From a checkpoint of a small transformer trained on Wikipedia.
Size: 25 layers, width 64, 1 head of 64, MLP 192 SwiGLU, vocabulary 31805, 3.37M parameters.
Architecture: rotary positions, no biases in attention or MLP, tied embeddings.
Each number is 128 + 24 x the weight over its row's rms, rounded and kept within 0 to 255. Layers, rows and columns count from 0. The size above them is the row's rms in percent of the matrix's.

# layer 17 MLP down, 64x192, rms 0.22, rows 36-52, columns 0-191
size [ 97  90 103  97  86  97 100  87 107  94  93  94  88 104 103  98  95]
[[111 142 122 169 121 122 133 142 154 139 122 142 107 129 123 138 126 167  77 136 123 121 106 145 125 124 157  94 110 100 149 140 140 145 155 136 150  85 126 132 129 102 199 113 149 147 121 135 155 127 154 143 162 156 128  90 137 128 112 118 134 124 103 101 144 160  96 133 115  98 149 121 142 111 151 166 129 126  99 148 126 101 177 135 103 121 123 131  83  96 154 160 112 118 110 113 102 127 135 131 199 143  94 154 151 141 128 153  92  89  66  91  94  91 135 130 109 134 133 138  93 166 149 136 122 143 125 138 129 112  80 104 141 163  86 144 142 172  97  97 149 121  95 118 162 135 145 110 150 121  71 123 113 100 127 154 175 134  97 103  76 128 154 185 143 160 104 150  98 124 131 111  88 152 153 122 134 150 160 127 132 143 129 139 138 115 143  99 123 132 135 133]
 [112 140 135 125 136 144 110  99  77 156 137 151 120 119 140 125 103  92 161 136 137 128 110 182  79  88 106 133 114 131  94 110  77 113 183 157 112 141 145 165 139 103 114 172 118 145 107 159  80 139 158 150 109 117 119 125 150 114 105 131 140 135  88 158  61 155 127 123 169  93 115 140 134 136 152 128 115 117  95  93 157 116 131 144 146 104 142 122 171 144 139 128 128 130 110  70 147 160  84 112 117 131 126 148 102 150 114  73 126 127 106 143 171  97 103 152  98 102 104 157 162 140 160 139 154 132  93 106 109 121 164 159  90 153 122 140 118 116  98 114 158 131 127 120 141 148 137 141 123 141 140 112 143 124 125 139 129 123 130 128 120 145 158  74 156 134 121 108 153 129 151 108 127 105 134 138 138 133 158  84  73  68 119 101 130 115 138 153 149 139 148 143]
 [143 106 102 117 145 154 124 163 147 121 123 135 121 144  99 154  91 112  99 127 139 118 124 148 156 104  99 148 140 135 109 112 134 160 156 120  85 114 115 151 145 105 132 125 107 162 142 113 135 122 136  88 121 111  92 128 115 121  92 173  98 132 113 166 134 117 160  59 116 108 102 136 143 105 124 123 112 144 121 128 110 146 130 113 120 130 149 105  55  99 124 156 113 151 127 101 122 172 120 100 156 141 133 125 175  99 120 126 129 123  98 191 124 123 171 179 117 109 158  79 107 146 124  96 126 134 139  66 101  95 121 126 128 119 106 116  81 139 145 115 158 188 122  82 126 109 143 132  99 132 136 138 148  57 121 140 160 129 134 139 131  92 125 114 110 136 145 159 159 113 114 176 158 133 105 140 146 138 153 151 129 128 113 141 131 138 159 105 119 164 115  77]
 [134 112 174 123 142 157 177 108 102 138 129  78 153  92 127 164  88 126 165 133  95 123 105 132 102 147 125 120 173  82 122 193 154 109  99 145 162 104 125 123 109 159 136 123 126 103 164 118 118 105 130 138 159 148 127 177 109 125 148 149 136 137 187 135 132 125 136 134 132  81 138 110 150 118  93  91 146 125 142 140 148  85 127 155 139 143 104 116 101 142 154 162 121 110 134 130 145 168 129 145 117 156 142 147 102 116 120 152 140 119 144 121  85 124 102 122 112 122 115 118 122 144 142 104 105 141 109 112 128 143 136 144 187 114  93 107 137 116 118 128 124 188 123 108 149 146 157  92 125  76 132  84 130 159 165 114  96 125 114 123  95 170 105 119  55 136 121 130 148 185 134 141 118 119 128 172 132 140 131 148 107 131 178 145 137 122 125 134 108 104 105 143]
 [126 166  99 123 121 163 136 118 142 105 128  86 116 152 114 124 126 102 168 151 121 118 152  78 139 133 125 111 132  90 113 117 135 162 104 134 138 107 128 128 113 147 191 111  99 110 195 153  99  81 113 147 124 102 136 142 105 120 108 158  92 100 109 106 159 122 157 117  73 126 129 130 121 132 108 121 132 168 158 104 140  66 111 176 122  97 133 136 119 129  70 137 124 108 129 131  97 154 154 136 126 117 155 126 144  77 140 135 170 114 104 111 135 177  95 105 101 103 117 144 149 101 159 137 111 164 147 127 144 110 104 100  92 154 141 123 107  95 140 139 107 144 132 116 133 155 160 126 116 134 145 117 107 117 148 133 135 138 111 138 172 142 108 121 161 152 127 124 104 150 152 125  64 130  94  97 147 147 129 146 113 125 188 159  90 118 147  98 131 150 115  99]
 [ 74  99 183 125 108 128 134 140 104  93 118 118 131 119 150 112 124 142  99 104 154 106 156 111 103 121 103 160 130  99 146 158 164  92  97 130 150 122 134 117 152 120 147 171 164  89 142 110 108 137 159 116 147 138 134 139 129  73 137 139 144 121 124 139 139 133 137 114 119 114 149 107 142 127  30 127 123 134 153 116 186 146 118 145 111 178 150 141 128 141 142 127 115 138 163 123 118  90 110  69 119 143 119 144 109 125 128 113 126 141 171 146 140 132 153  89 135 133 139 122 122 119 128 159 139 156 128 114 145 159 143 152 148  96  99  82 123 116 112 119 126  52 129 142 164 111 113 141 126 123 131  91  88 126 103 163 105 154  97 137 130 124 134 170 129 115 123 147 156 168 151  87 138 134 164 127 157 134 168 108 106 161 142 151 146 161 140 168 152  99 150 129]
 [113 150 139 151  94 133 117 131 112 154 158 149  91 133  85 117 135 109  88 141  97 145 163 113 130 145 113 102 113  99 125 130 116 113 134 155 154  91 167 108 107  78 112 108 116 128 100 166 138 154 123 106 114  88 150 161 119 105 121 107  87 106 183 118 129 117 153 129 114 152  98 112 133 161 127 133  93 138  98 104  96 129 134 104 122 140 109 151 145  92 131  94 125 183 174 156 118 108 112 134 132 113 145 122 127 154 137  94 103 134 103  88 136 149 126 106 133 154 117 148 159 179 101 135 133 121  91 158 125  98 153 134 108 122 194 127 105 138  98 132 125 117  79 155 168 124 107  71 172 126 118 147 138  98 141 113 144 107  96 162 116 146 137 120 119 142 142  92 148 101 138  85 176 116 121 156 168 131  86 157 111 152 120 118 167 109 116 119 118 132 152 125]
 [149 120 127 120 120 122  99 122 143 168 112 126 155 120 128 109  93 113 153 115 100 132 144 136 170 167 121 118 134 130 114 143 169 169 101 155  88 100 132  94 163 144 140 153  77 140 161 144 135 126 131 145 145 133 123 152  81 137 147 128 103 117 135 139 104 121 116 106 172 111 137 109 162 155 112  82 108 125 168 125 105 104 157 113 174 177 195 161 116 114 127 124 124 102 110 122 161 139 137 154 104 133 129 119 135  71 149 157 144 102 120 125 138  99 195 136 117 149  91 166 154 153 140 126 111 124 151  94 161 100 124 122 114 117 108 179 120 109 117 106  88 117 127 124  50 132 152 168 111 153 103 118 155 147  80 134 134 127 105 157 123  90 140 153 109 119 103 135 147 123 145 118 105 125 118 109 131 142 133 147 157 119 129  99  92 107 121 108  89 153 137 129]
 [117  85 128 108 110 160 144 179  68 150 128 124 131  84 184  98  64 151 121 179 111  98 173 123 104 146 117 125 165 118 147 154 146 119 104 148 145 153 144 147 139 137 147 111 132 125 130 137  90 146 105 132 104 117 150 144 138 115 157 150 149 131 156 138 131 101 116 133 132  95 183  98  96  93 102 163 148 110 138  73 150 106 105 159 157 131 141 114 183 111 174 133  95 114 126 121 120 132 138 122 106 128 132  88  69 115 150 119 145 123 103 101 132 148 110 128 135 149 127 120 128 121 119 160 116 126 143 136  96 138 126 165 117 150 107 119 108  73 149 119 149 148 120  94 128  98 123 132 121 149 134 133 118 151 129 129 100 141 129 110 158 110  97 124  65 139 118 161 105 146 143  76 138  84 126 142  97 150 106 111 130 154 139 126  99  99  99 132 133 145 162 111]
 [167 158 109 101 119 150 120  99 179 134 190 104 130 124  91 108 107 135 162 161 172 116 141 108 151  83 182 104 152 170 140 120 108 129 149 159 174 104 133  89 161 131  94 135 117 131 126 155 156 141 134 142  89 171 102 148 126 180 111  93 110 149 125 167 105  78 131 158 131 137 144 124  93 146 109 150 117  99 108 114 109 136 140 190 119 104 127  81 144 129 150 136 152 147 152 160 141 116 137 129  85 138 117 119 143 133 133 125 142 138 119 109 116 123 126 124 166 189 113 139 118 117 132 154 111  97 116 105 143 143 125 122 148 156 111 117  91 150 144 163 107 129 124 194 127 135  82 137 145 112 133 136 140 140 117 124 151 129 139 114 176 112 112 147 140 137 120 121 143 145 141 145  98 126 138 148 141 129 159 153 101 139  87 121 163  76 156 139 143 111 140 110]
 [132 105 143 140 161 171 116 110 122 142 139 124 120 114 126 141 123  96 138 119 110 126 107 120  91 125  90 113 121 142 166 149  95  93 157 114 104 119 169 150 124 126 152 141  53 111  99 127  93 144 152 168 144 127 135  98  89 144 114  77 164 143 115 108  40 124 110 163 122 123 137 157 101 130 149  78 149 164 148 131 133 113 133 120 151  93 173 118 135 138 125 141 135 137 125 161 188 191 172 144 146 114 164 107 152 140 115 101  96 130 101 114 135 119 159 116 151 147  93 155 123 138 104 118 139 154  89 122 133 132 119 144 131 162 154 118 127 158 116 164  94 138 161 141  62 125 135 144 154 110 157 106 107 137 128 134 112 109 149  96 126 132 149 130 115 102 119 139 168 138 156 170 120 144 131 137 148 129 145 104 160 118 151 127 110 117 143 140 122 123 159 148]
 [130  63 106 107 133 106 136 120  98 143  86 143 127 167 136 167 119 128 102 137 114 136 130  59 150 154 115 121 135 108 146  93 128 105 119 153 175 109 159 116 163 125 110 107 130 122 112 117 146 127 112 115 118 134 136 102 114 150  94  95 156 102 141 135 146 135 158 119 130 140 122 130 175 128 159 103 105 147 123 151 120 155 143 153 144 146 129 108  65 157 119 104  96 139 124  82 178 125 140 123 139 181 117 155 156 163 103 129 137 117 145 127 128 145 109 121 124 158 143 182  95 153  76  78 173 109 112 148 109 136 140 139 115 139 127 131 125 125 136 120 129 121 157 136 101 131 115 114  93  92 109 136  83 129 124 112 134  95 124 119 132 112  71 134 128 176 108 116 123 175 132 132 127  88  98 166 144 160 125 127 152 132  97 102 107 122  85 136 106 143 194 119]
 [122 157 108 114 156 131 131 108 133  96 123  99 114  94 110 136 144 179 150 108 154 194 161 169 180 103 114 163 108 117 144 106 145 150 116 137 126 136 144 133 125 130 165 158 136 138  94 100 147 151  67 137 109 158 121 116 152  77 122 164 123 122  92 124 127  98 151 160 162 145 127  98 133 140 141 112  94 151 113 125 141 150 113 103 148 123 148 110 108 122 145 125 144 169 136 106 118 137  82 128 139 155 121 133  93 147 118 131 134  83 142 152 167 138 115 105 124 121 155 102 149  88  99 131 125 163 132 109 135 150 139  67 116 170 123 148 141 146 111 145  83 125 115 129 140 109 145 112 120 126 123 132 137 161 133 114 146 157 124 134 114 116  90 131  86 124 123 131  93 120 132 141  89 114 107 157 104  86 137 146 159 141 104 113  99 137  81 190  53 106 113 124]
 [142  95 155 142 159 147 108 137 112 129  97 161 102 143 109  93 158 119 135 130 138 124 136 131 128 159 114 107 119 160 107 157 138 148 107 135 149 147 103  94 132 177  99 121 140 105 117 133 113 135 120 117 144 165 153 132 111 121  99 110 157 148 150 139 135 132 163 141 106 113 132 175 129 142 109 107 120 130 107 144 121 148 148 100  87 132  72 126 172 173 133 126 170 104 137 108  87 153 123 159 163  97 170 132 114 136 135 169 104 167 137  98  95  87 117 117 149 154 156 169 124 123  64  72 125 125 138 135 121 122 136 142 129 130 139 177 140 149 173 167 140 121 126 112 155 106  92 123 163 143 107 143  96 168 137 155 120 134 122 152 163 107 111 118 140 121 103 115 140 145 136 130 160 103  93  56 133 145 125  99 174 136 105  94  96 123 129 111 112 103 173 143]
 [131 133 130 142 140 112 124  97 122 142 125 144 150 156 166 100 102 136 169 114 183 123 107 124 131 108 146 185  65  92 115  92  90 138 136 141 132 118  87 101  88 125  98 168 116 115 105  95 138 114 152 140 126 125 100 153 117 107 138 123 104 142 168 138 121 109 160  87 126 128 147 196 106  92 122 145 160 131 134 168 152 176 142 118 135  57 133 136 154  98 169  90 113  93 126 146 139 118 115  68 132 140 103 141 135 131 100 103 122 127 141 147  85 141 103 153 120 106 104  90 120 143 112 138 142 138 143 123 111 109 121 129 105 148  81 130 160  81 140 122 105 149 130 151 133 148 111 135 127 110  99 115 130  99 114 133 125 146 128 138 152 130 149  93 153 129 155 121 101 157 105 131 153 146 144 143  96 130 127 139  87 144 139 180 162 142  91 109 140 158 100 134]
 [ 95 139 136 197 126 133 145 109 135 157  88 127 105 123 117 130 161 105 112 100 120 179 113 119 155 116 124 131  80  91 158 128 131  99 114 152 147 118 120 180 143 139 128 152 119 101 130 110 105  77 153 189 135 122 123 138  82 140 109 103 131 143 142  76 124 138 133 162 126 133 136 133 124 157 133 123 112 128 178 128 123 138 136 111 152  88 140 120  72 117 137 153 131  99 169 103 151 166 160 118 132 140 144 105 136 120 116 136  89 164 120  95 151 115 136 138 151 124  88 122 144 105  82 117 132 102 116 145 121 152 148 130 100 117 120 143 113 120 112 117 109  83 138 143 135 175 110 122 147 138 109 120 143  88 152 108 106 184  75 108  94 150 153 137 104 130  97 163 165 155 168 130 123 152 163 146 117 149 163 118  94 153 108 121 134 155  95 143 106 109 151 150]
 [106 116 111 165 142 122 120 120 133 147 115 189 137 125 169  92 146  90 146 126 134 117 165 134 153 122 106 112 119 163 139 117 173 129 160 185 124 133 134 103  81  99 127 128 144 103 122 143 137 122 119 131  78 127  89 168  67 106 164  98  95 156 174 111 132  89 126 147 137 138 150 140 130  90 112 111 152 179 129 163 155 129 105 114 141 131  98 136 141 155 110 140 140 147 132 151  96 129 126 133  95  92 111 125 140 119 144 111  83 164 112 100 149 138 146  99 151 134 152 115 113 115 107 117 107 146 121 108 114 150 117 105 127 134 149 146 113 147 166 114  88  90 117 179 121 116 106 110 153 156 140 113 131 134  90 135 114  98 103 159 124 131 126 160 107  65 130 138 130 152 153 159 191 116 102 126 129 146 125 106 118  98 144 155 125 156 104 139 167 157 152  96]]